config.toml
d_model = 192
bias = "none"
parallel_block = false
init_std_o = 0.041
init_std_up = 0.0335
optimizer = "muon"
lr = 0.0104
beta1 = 0.95
decay_fraction = 1.0
final_lr_fraction = 0.0
batch_tokens = [32768, 65536, 98304]
doc_mask = true
Each number is 128 + 32 x the weight over its row's rms, rounded and kept within 0 to 255. Layers, rows and columns count from 0. The size above them is the row's rms in percent of the matrix's.

# layer 3 MLP down (transposed), 768x192, rms 0.193, rows 91-107, columns 0-95
size [ 97 119  96 103 101  99  89 114  30 105 105 110  97  93 144 110  55]
[[104 207 119 193  64 110  74 162 101  93 100 102 159 158 161  90  67  93 154 139 145 151 152 173 149 165 152 154 100 144 107 106 165 162 134 122 143 131 125 138 136 103 128 111 154 139 122  98 120 163 123 108 170 129 127  80  86  98 113 103 137 172 167 138 131 117 164  76 136 123 108 152 127 147 106  63 144 171 139  74 116  98 144  75  93  88 111 233 107 134  89 132 107 145 159  71]
 [147 137 143  55 106 177 112 134 115 106 139 142  78 121 103 110  76 155 145 107 133 128 139 146 105 163 144 151 102 111 142 184 156 108 117  74 127  92 131 103 124 129  79 107 151 171 197 135 138  74  78 144 110 135 145 130 165 139 117 113 129  81 161 182 159 105 133 140 156  95 124 197  75 126 183 147 163  90 142 155 153 123 151 122 105  96 153 104 176 124 146 176 136 122 133  83]
 [ 74 121 107 127 131 154 114 137 124 167 155 129 155 174 224 135 146  57 110 131 152 128 121 130 109  95 123 197  94 181 101  96 130 113 183  77 138 119  94 135 154 127 101 176 150 163 114 143 137  88  83 146 148 120 167 107 134 145 162 122 133 181 139 139  83 147 139 136 120 146 108 150 157 142 121 174 141 167  77 124 180 154 191 168 191 117 183 173 141 154  91 152 107 119 121 177]
 [ 98 101 159 193  75 122 155 134 153 128 146 171 144  45 126 141 141 136 153 131 161 113 155 130 188 144 135  78  53  70  76 101 167  99 123  92  95 114 102 131  80 164  93 159 114 111 152  90 131 134 117 134 105 182  70 132 154  46 142 161 122 149 112 131 110 191 104 106 113 162 151 117 159 115 184 126 144 158 141 163 134 122 128  99 152 123 128 141 113 123 139  85  97 125 102 182]
 [ 41 183 156 172  76 107 141 142  66  90 118  71 158 124 104 123 134 137 158  95 128 168  71 137  69 129 126 143 135  84 165 100  86 142  90 126 151  97 164  90  98 165 156 106 123 145 102 119  72 130 130 135 104 160 157 169 150 149 168 126  93 100 143 162 139 180 172 110 128 104 190 122 108 120 113 130 151 178 174  92  78  82 114 153 165 128 108 107 122 134  87 184  94  87 157 150]
 [ 97  85 142  36 129 167 149 112  79 114 155  75 154 137 151 104 120 200 155 140 129 100 184 127 113 165 169 137 120 112 119 166  96 174 167 120 154 113 146 103 114 115 157 118 175 166 179 148 156 168 117 134 111 138 152 112 116 129 107  96 151 107 115 153  92 151  98  54 141 107  37  94 102  95 140 123 150 133  92  94  55  41 156 160 152 126 117 133 136 160 140 144 104 138 192 140]
 [166 133 140 104 144 144  91 142 166 129 148 128 157 183 109 131 114 205 190  82 166 136 168  98 103 115 146 112 141 105 168 135 193 166  93 112  99 160  90 154 192 159 112 157  98 104 119 115 110  94 157 112  91  86 143 108 107 100 126  63 102  71 141 166 148 105 134 138 122 107 141 124 142 113  97 155 113 115  99 122  77 135 117 156 125  95 168 110  94  97 144 165 100 103 161 104]
 [166 100 127 125 142 122 103 160 131 188 142 118 101 125  61  26 110  79 145 123  68  96  87 136 129 121  90 130 112 140 129 141 110 147 159 131 162 109 129 111 128  54  87 190 140 126  67 119 111 142 102  92 142 110 140 125  97  86  82 146 121 100 118  84 119  94  41 147  93 167 158 153 166 127  75 121 114  84 103 107 121  80 101  91 109 111 148 199 100 169 182 145 177  86  45  97]
 [105 168  89 121 109 153 192 202 105 139 121 145 122 114 168 224  93 132 175 142 104 143  99 117  75 155 107 181 149  93 170  88 119 141 180 134  88 136 108 189 119  91  95 165  98 107 157 160 121 143  98 149 168 158 136  77 152 127 110 139 123  95 128 133  78 102 140 107 129 121  98 126 185 139  40 134 137 156 126 175 158 136 156 101 134  67 106 134 109 106  54 174 118 135 104 119]
 [114 141 157 108  87 123 139 150 143 117 193 108 142 116 136 130 108 140 184 180 160 178 109 117 201 195 110 113 145 140 110 151 110 143 151  95 138 127  85 110 121 160 174 108 105 106 113 124 133 135 105 203 153 189 120 114 179 206 123 166  97 126 165 107 132 199 107 147 165 169 159 130  85 122 110 184 180 106 112  86  84 146 169  78 176 117 141 112 136 149 127  93 123 135 134 115]
 [120 148 230 111  83 121 121 152  94 117 127 101 136 141 107 127 149  85 174  77 154 185 146 151 131 144 123 139 179 105 119 131 146 114 123 139 142 120  74 108 132 165 100 183 187 111  75 166 138 150 170  99 164 128 110  94 166 102 147 149 113 125 180  96 103 151 107 140 133 169 130  75 146 123 128 176 201 113 107 104 127 136 152  87 193 102 120 154  51 118 162 109 135 151 128 107]
 [124  98 199  83 135 138 152 144  58 156 104 122 139 126 114 171  96 144 158 134 168 127 170  82  94 133 156  72 160 111 140 107 102 199 135  99 132  95 131 114 186 211 110 133 130 124 128 132 119 145 167 157 203 133 143 161 113 102 126 119 107  90 114 175 166 132  18 117 109 113 111 137 148 120 156 113 160  94 122  52 159  89 102 139 126 102 156 130 170 110 115 137 153 148 117  97]
 [118 123 146 141 139 136 119  78 113 151  96  87  96 163 137 172 149 104  72 111 146 125 137 101 146  80 126  77  52 152 151  87 162 148 107 100 160  83 101 127 140  77 170 125 143 103  62 156  55 114 182  99 115 115 152 173 109  92 120 129 110 145 148 163  68 108 120 106 136  79 132 119  98  79 106 120 115 140  97  50 128  82 165 116 116  96 128 153 120 173 130 129 135  85  71 182]
 [142  28 161 131 123 123  94 136  91 103 116 118  63   5 105  92 127  84 155  93 128 118 139 107 118  78 134 126 154 156 129 185 147  82 103 176 192 158 137 131  92 171  79 166 124 111 149  73 170 126 187 147 145 149 125 148 108 122 170 133 133 105 126 125  83 104  71 134 109 132 146  97 125  75 112 134 177 160 147 149  63 129 180 137 154  97  93  88 200 145  75 152 122 113 122 121]
 [104  78 116  99  83 147 103 141 158 224 140  99 175 162 136 162 188 184 128 161 181 136 197 190  81 157 199 127 109 140 105  33 103 132 108  18 116 161 137  86  88 118 146 124 118  98 173 141 105  83 138  63 138 121 108 115 153 115 169 128 148 161  93 134 150  99 162 128 148 119 105 218  96 121 150 111 136 127 189 197 131 163 132 115 105 103 120 144 139 152 128 153 118  99 110 118]
 [140 140 160 157  87  95 104 146  71 151 121 125  86 182 173 189 148 130 169 101 159 109  99  61 172 178 120  88 130 120 138 104 126 163 148 139 127 138 150 117 143 154 124 101 108 101 188  87 125  97 100 185 156 100 114 141 128 161 145 117 103  92 107 112 122 128 164 104 166 181 133 166  97 108 120 161 110 128 165 105  97 174 185 134 122 104  83 134  99 118  78 116  70 106  41 103]
 [125  99  77 186 175 132  95 188 167  95 191 183  95 103 106 139 102 166 104 161 146  99 124  69 154 154 160  61 145 144 118  71 121  80 133 180 120 153 130 104 183  90 177 162  70  53 120  80 136 169 178  98 184 145 116 106 144  95  77 143 125 110 135 123 146 174 103 131  90 134 118 106 105 115 126 108 116 140 141 179 105 163 133 118 176 123 125 109 143 145 231  86 142 108 171 135]]
# layer 3 MLP up, 768x192, rms 0.197, rows 92-107, columns 0-95
size [109 101 106 100  99  93 108  32 112 106 107 100  93 116 114  59]
[[112 175 153 140 161 112 110 157 145 112 117 116 201 128 169 144 155  88 141 133 136 105 156 108 151 114 111 176 104 149 168 101  94 120 140 157 107  93  95 119 143  81 113 117 115 105  70 139  86  90 120  78 126 131 136 158 144 139 179 102 124 158 160 175 147  66 110 137 140  83  65 159 144 148 138  92 131 123 102 160 178 131 127 129 130 140 106 132 134 102 144 128  97 166 167  85]
 [ 58 159  43 142 127 126 117 183 113 120  96 114 107  91 183 135 135 117  88 125 123  37 158 105 176  91  67 145 156 126  29 178 133 130  63 159 104  96  89 108 164 171 131 121 135 117 113 143 154 135 124 134  91 170 175 143 124 149 134 153 121 167 121 166 131 141 152 118 145 152 130 139 142 142 110 170 146 135 143 166 111 179 107 165 111 108  64 131  75 117 151 120 148 168 160 171]
 [104 196 103 184 126  90 126 143 138  98 147 138 171 100 158 116 154 119 130  90 105 148 148 148 138  87  93 115 114 100  80 165 106 135 162 117 144  91  68 112 111 212 115 120  99 138 149  95 112 162 159  95 134 110 190  86 135 117 112 186 124 116 219 147 157 121 109  86 115 122 162 113 177 180 148 122 126 147  73 179 118 115  37 124 100 143 111  96 106  93 163 127 206 137  91  88]
 [ 81 123  87 163  87 112 134 108 103 113 127 152 159 206  88 111  99 133 154 184 117 159 122 153 165 113  70 151 136 147  95 117 130 120 106 103 168  93 120  96 150 164 118 101 118 101 121  79 124  81 200  95  99 141 108 182 119  92 134 112 119 131 171 167 130 144 154  57 163 181 127  77 177 135 124 137 131 156 238 145 122 165 149  76 120 111 176 177 156  91 145 172 123 141 161 183]
 [123 163 177  83 142 159  71 136 135 122  97 120 112 191 106 127 131 151 128  78 173  96 169 180 111 110 156 176 136  89  92 181  88 117 114  91 106  69 187 150 138 139 151 173 130  92 193 180 126 177 153 147 104  81 179 116 106  87 127  98 134  99  99 208 139 134 118 139 139 122 133  99 150  89 111 115 150 102  98 141 110  79 170 203 106 178 133 108 118 150 128 167 181  73 114 107]
 [153  93 109 187 184 118 194 167 180 127 173 143 185 140 105 152  94 114 162 144 168 103 137 158  99 136 160 106 166  84 154 162 146 139 193  98 161 149 138  68 168 159 147  83  99 153 141 132 114 142 138 129  87  58 130 154 120 149  88  80 181 121 124 102  93 149  95 183 118  78 113 121 108 159 171 203 129  87 102 114  90 110  99 201 132 165 106 175 128 133  72 126 140  64 139 119]
 [130 142 163 122 146 155  99 123 130 135 167  76 110 139  99 106 107 116 104 155  84  88 148 158 144 184 115 133 141 141 134 138  37  68  88 164 148 139 123 145 215 144  75 168 150 154  73 126 131 165 166 156 121 109 142  60 118 137 128 159 122 121 153 129 137 158 116 156 174 145 153 115 144 158 154 139 115  87 178 137  78 108 145 101 120 131 161 146 153 166 174  94 138 174  92  87]
 [134 147 143  97 101  75 126 130 105 113 176 138 116 130 142 113  86 121  55  97 146 115  95 146 133 163 112 110 164 141 206 144 109 127 152 118 139 158 158  83 122 170 118 101  83 113 107  97 120  87 147  92 121 120 127 137 141 127 138 127  82 160 104 160 160 200 114 143 105 135 136 163  79 117 158 130 132 103  83 150  98 183  58 115 125 129 141  47 134 114  93 116 130 189 119 153]
 [167 188 127 150 112 160 159 160 189  72 130  78 132 159 172 179 126 114 149 122 133  98 172 102 131 133 115 118 160 156  96 120 117 151 111 130  96 125 167 155 109 174 138 168 113 137 133 156 133 170  84 135  60 139 103 157 178 155 142 102  57 137 120 121 107 137 113 102 120 218 163 156  76  99 224 153 106 150 159 155 156 159 110 156  99 168 195 107 192 155 173 106 130  49  96 165]
 [192 192 150 157 194 132 157 145 123 141 102 167 111  82 147 133 135 171 105 133 119 107  56  84 176 102  76 150 137 154 125 123 107  92 117 117 190 124 137 125 142 120 161  76 125  98  72 147 108 119 128 152 137 164 130 193 138 187 118  68 125 174  37 204 139 112  86 145 138 145 108 100 154 145 168 126 161  97 131  89 134 133  83  74 128 152 149 108  94  75 109  83 132 150 163 182]
 [127 199 147 134 140 112 123 170 141 150 128 165 137 152  60 132 156 115 129 150 133 145 177  91 195  89 130 103 153  91 145 138  99 216 111 109 111 116 164 161 133 165 175 146 107 168 102 161 145 143 145 158  95 104  98 149 136 129 124 165 112 110 114 147 136 122  60 103  79 140  18 145 151 119 158 104 155 127 148 114 122 104  73 157 137 124 120 160 156 105 151 171 125 124 112 115]
 [143 150 101  50 102 172 158 106 122 205 117 118 136 112 125 166 138 156 135  99 117  81 121 141  84 139 131 131 146 149 118 120 112  88 143 191 176 162 117  97 122 127 142 134 175 184  86 167 112 110 116 208 122  96  92 172 117 159  90 131 112 144 162 139 103 146 165 126 148 109 163 103 148 143 119 100 129 104 113  60 192 108 157 140 127 156 161 130  85 135 130 163 120 112 123 148]
 [112  98 145  67 120 140 146 134  79  94 183 140  77  63  56 168 122 195 119 125  93 106  94  60 125 142 139 136 155 171 133 140 108 163 108  95 188 135  93 148 139  78 126 137 131 118  61 112 113 127 140 142  54 152 134 125 139 167 115 163 103 155 159  58 183 152  91 166 114 115 135 115 141 144 177  96 118 104 116 157  95 141 108  98 132 117 132 142 137 148 130 107 185  80 181 120]
 [105 155 116 122 143 134 114 157 156  81 100 189 197  83 115 116 114 108 152  82 167 121 117 134 148  85  47 200 115 100 128 132 161  70 177 146 100 110 115 195 122 128  73 127 192 140 146 124 140  67 112 161 115 133 110 146 159 183 125  97  46 113 158 128 170 189 164 116  86 113 121 100 155 165 110 148 129 138 126 136  72 172 118 140  61 140  68 185 146 131 147 114 112 222 136 135]
 [137 138 143 152 131  70 126 137 139 163 174 111 108 145 152 131 107 165 121 139 141 152  91 167 116 110 121 142 153  75 119 228 155 164 120  83 176 121 165 105 111 114 148 107 117 136 118 138 160  96 174 130 103 129 171 134 196 124 183  75 153 106 148 163 125 212 149  85  95 173 163 202 106  67 113 199  95 177  96 107 114 206 122 170 142 139  94 145 129 143 134 166 106  68 142 169]
 [145 117 101 133 137 119 122 132 120 133 192 195 128 149 128  38 134 172 153 177 104 129 150  75  88 132 126 196 131 109 108 140 131 131 159  91 111  81 150 131 110 172 179 125 103  68 129 154 136 131 158 120 197 153 141 150 172 175 158 107 163 120 103 131  96  89 106 128  81  94 177  92  95 170 132  71 113  47 150 148 157 141  92 122 107 126 111 151 139 162 152 111 145 130 128 101]]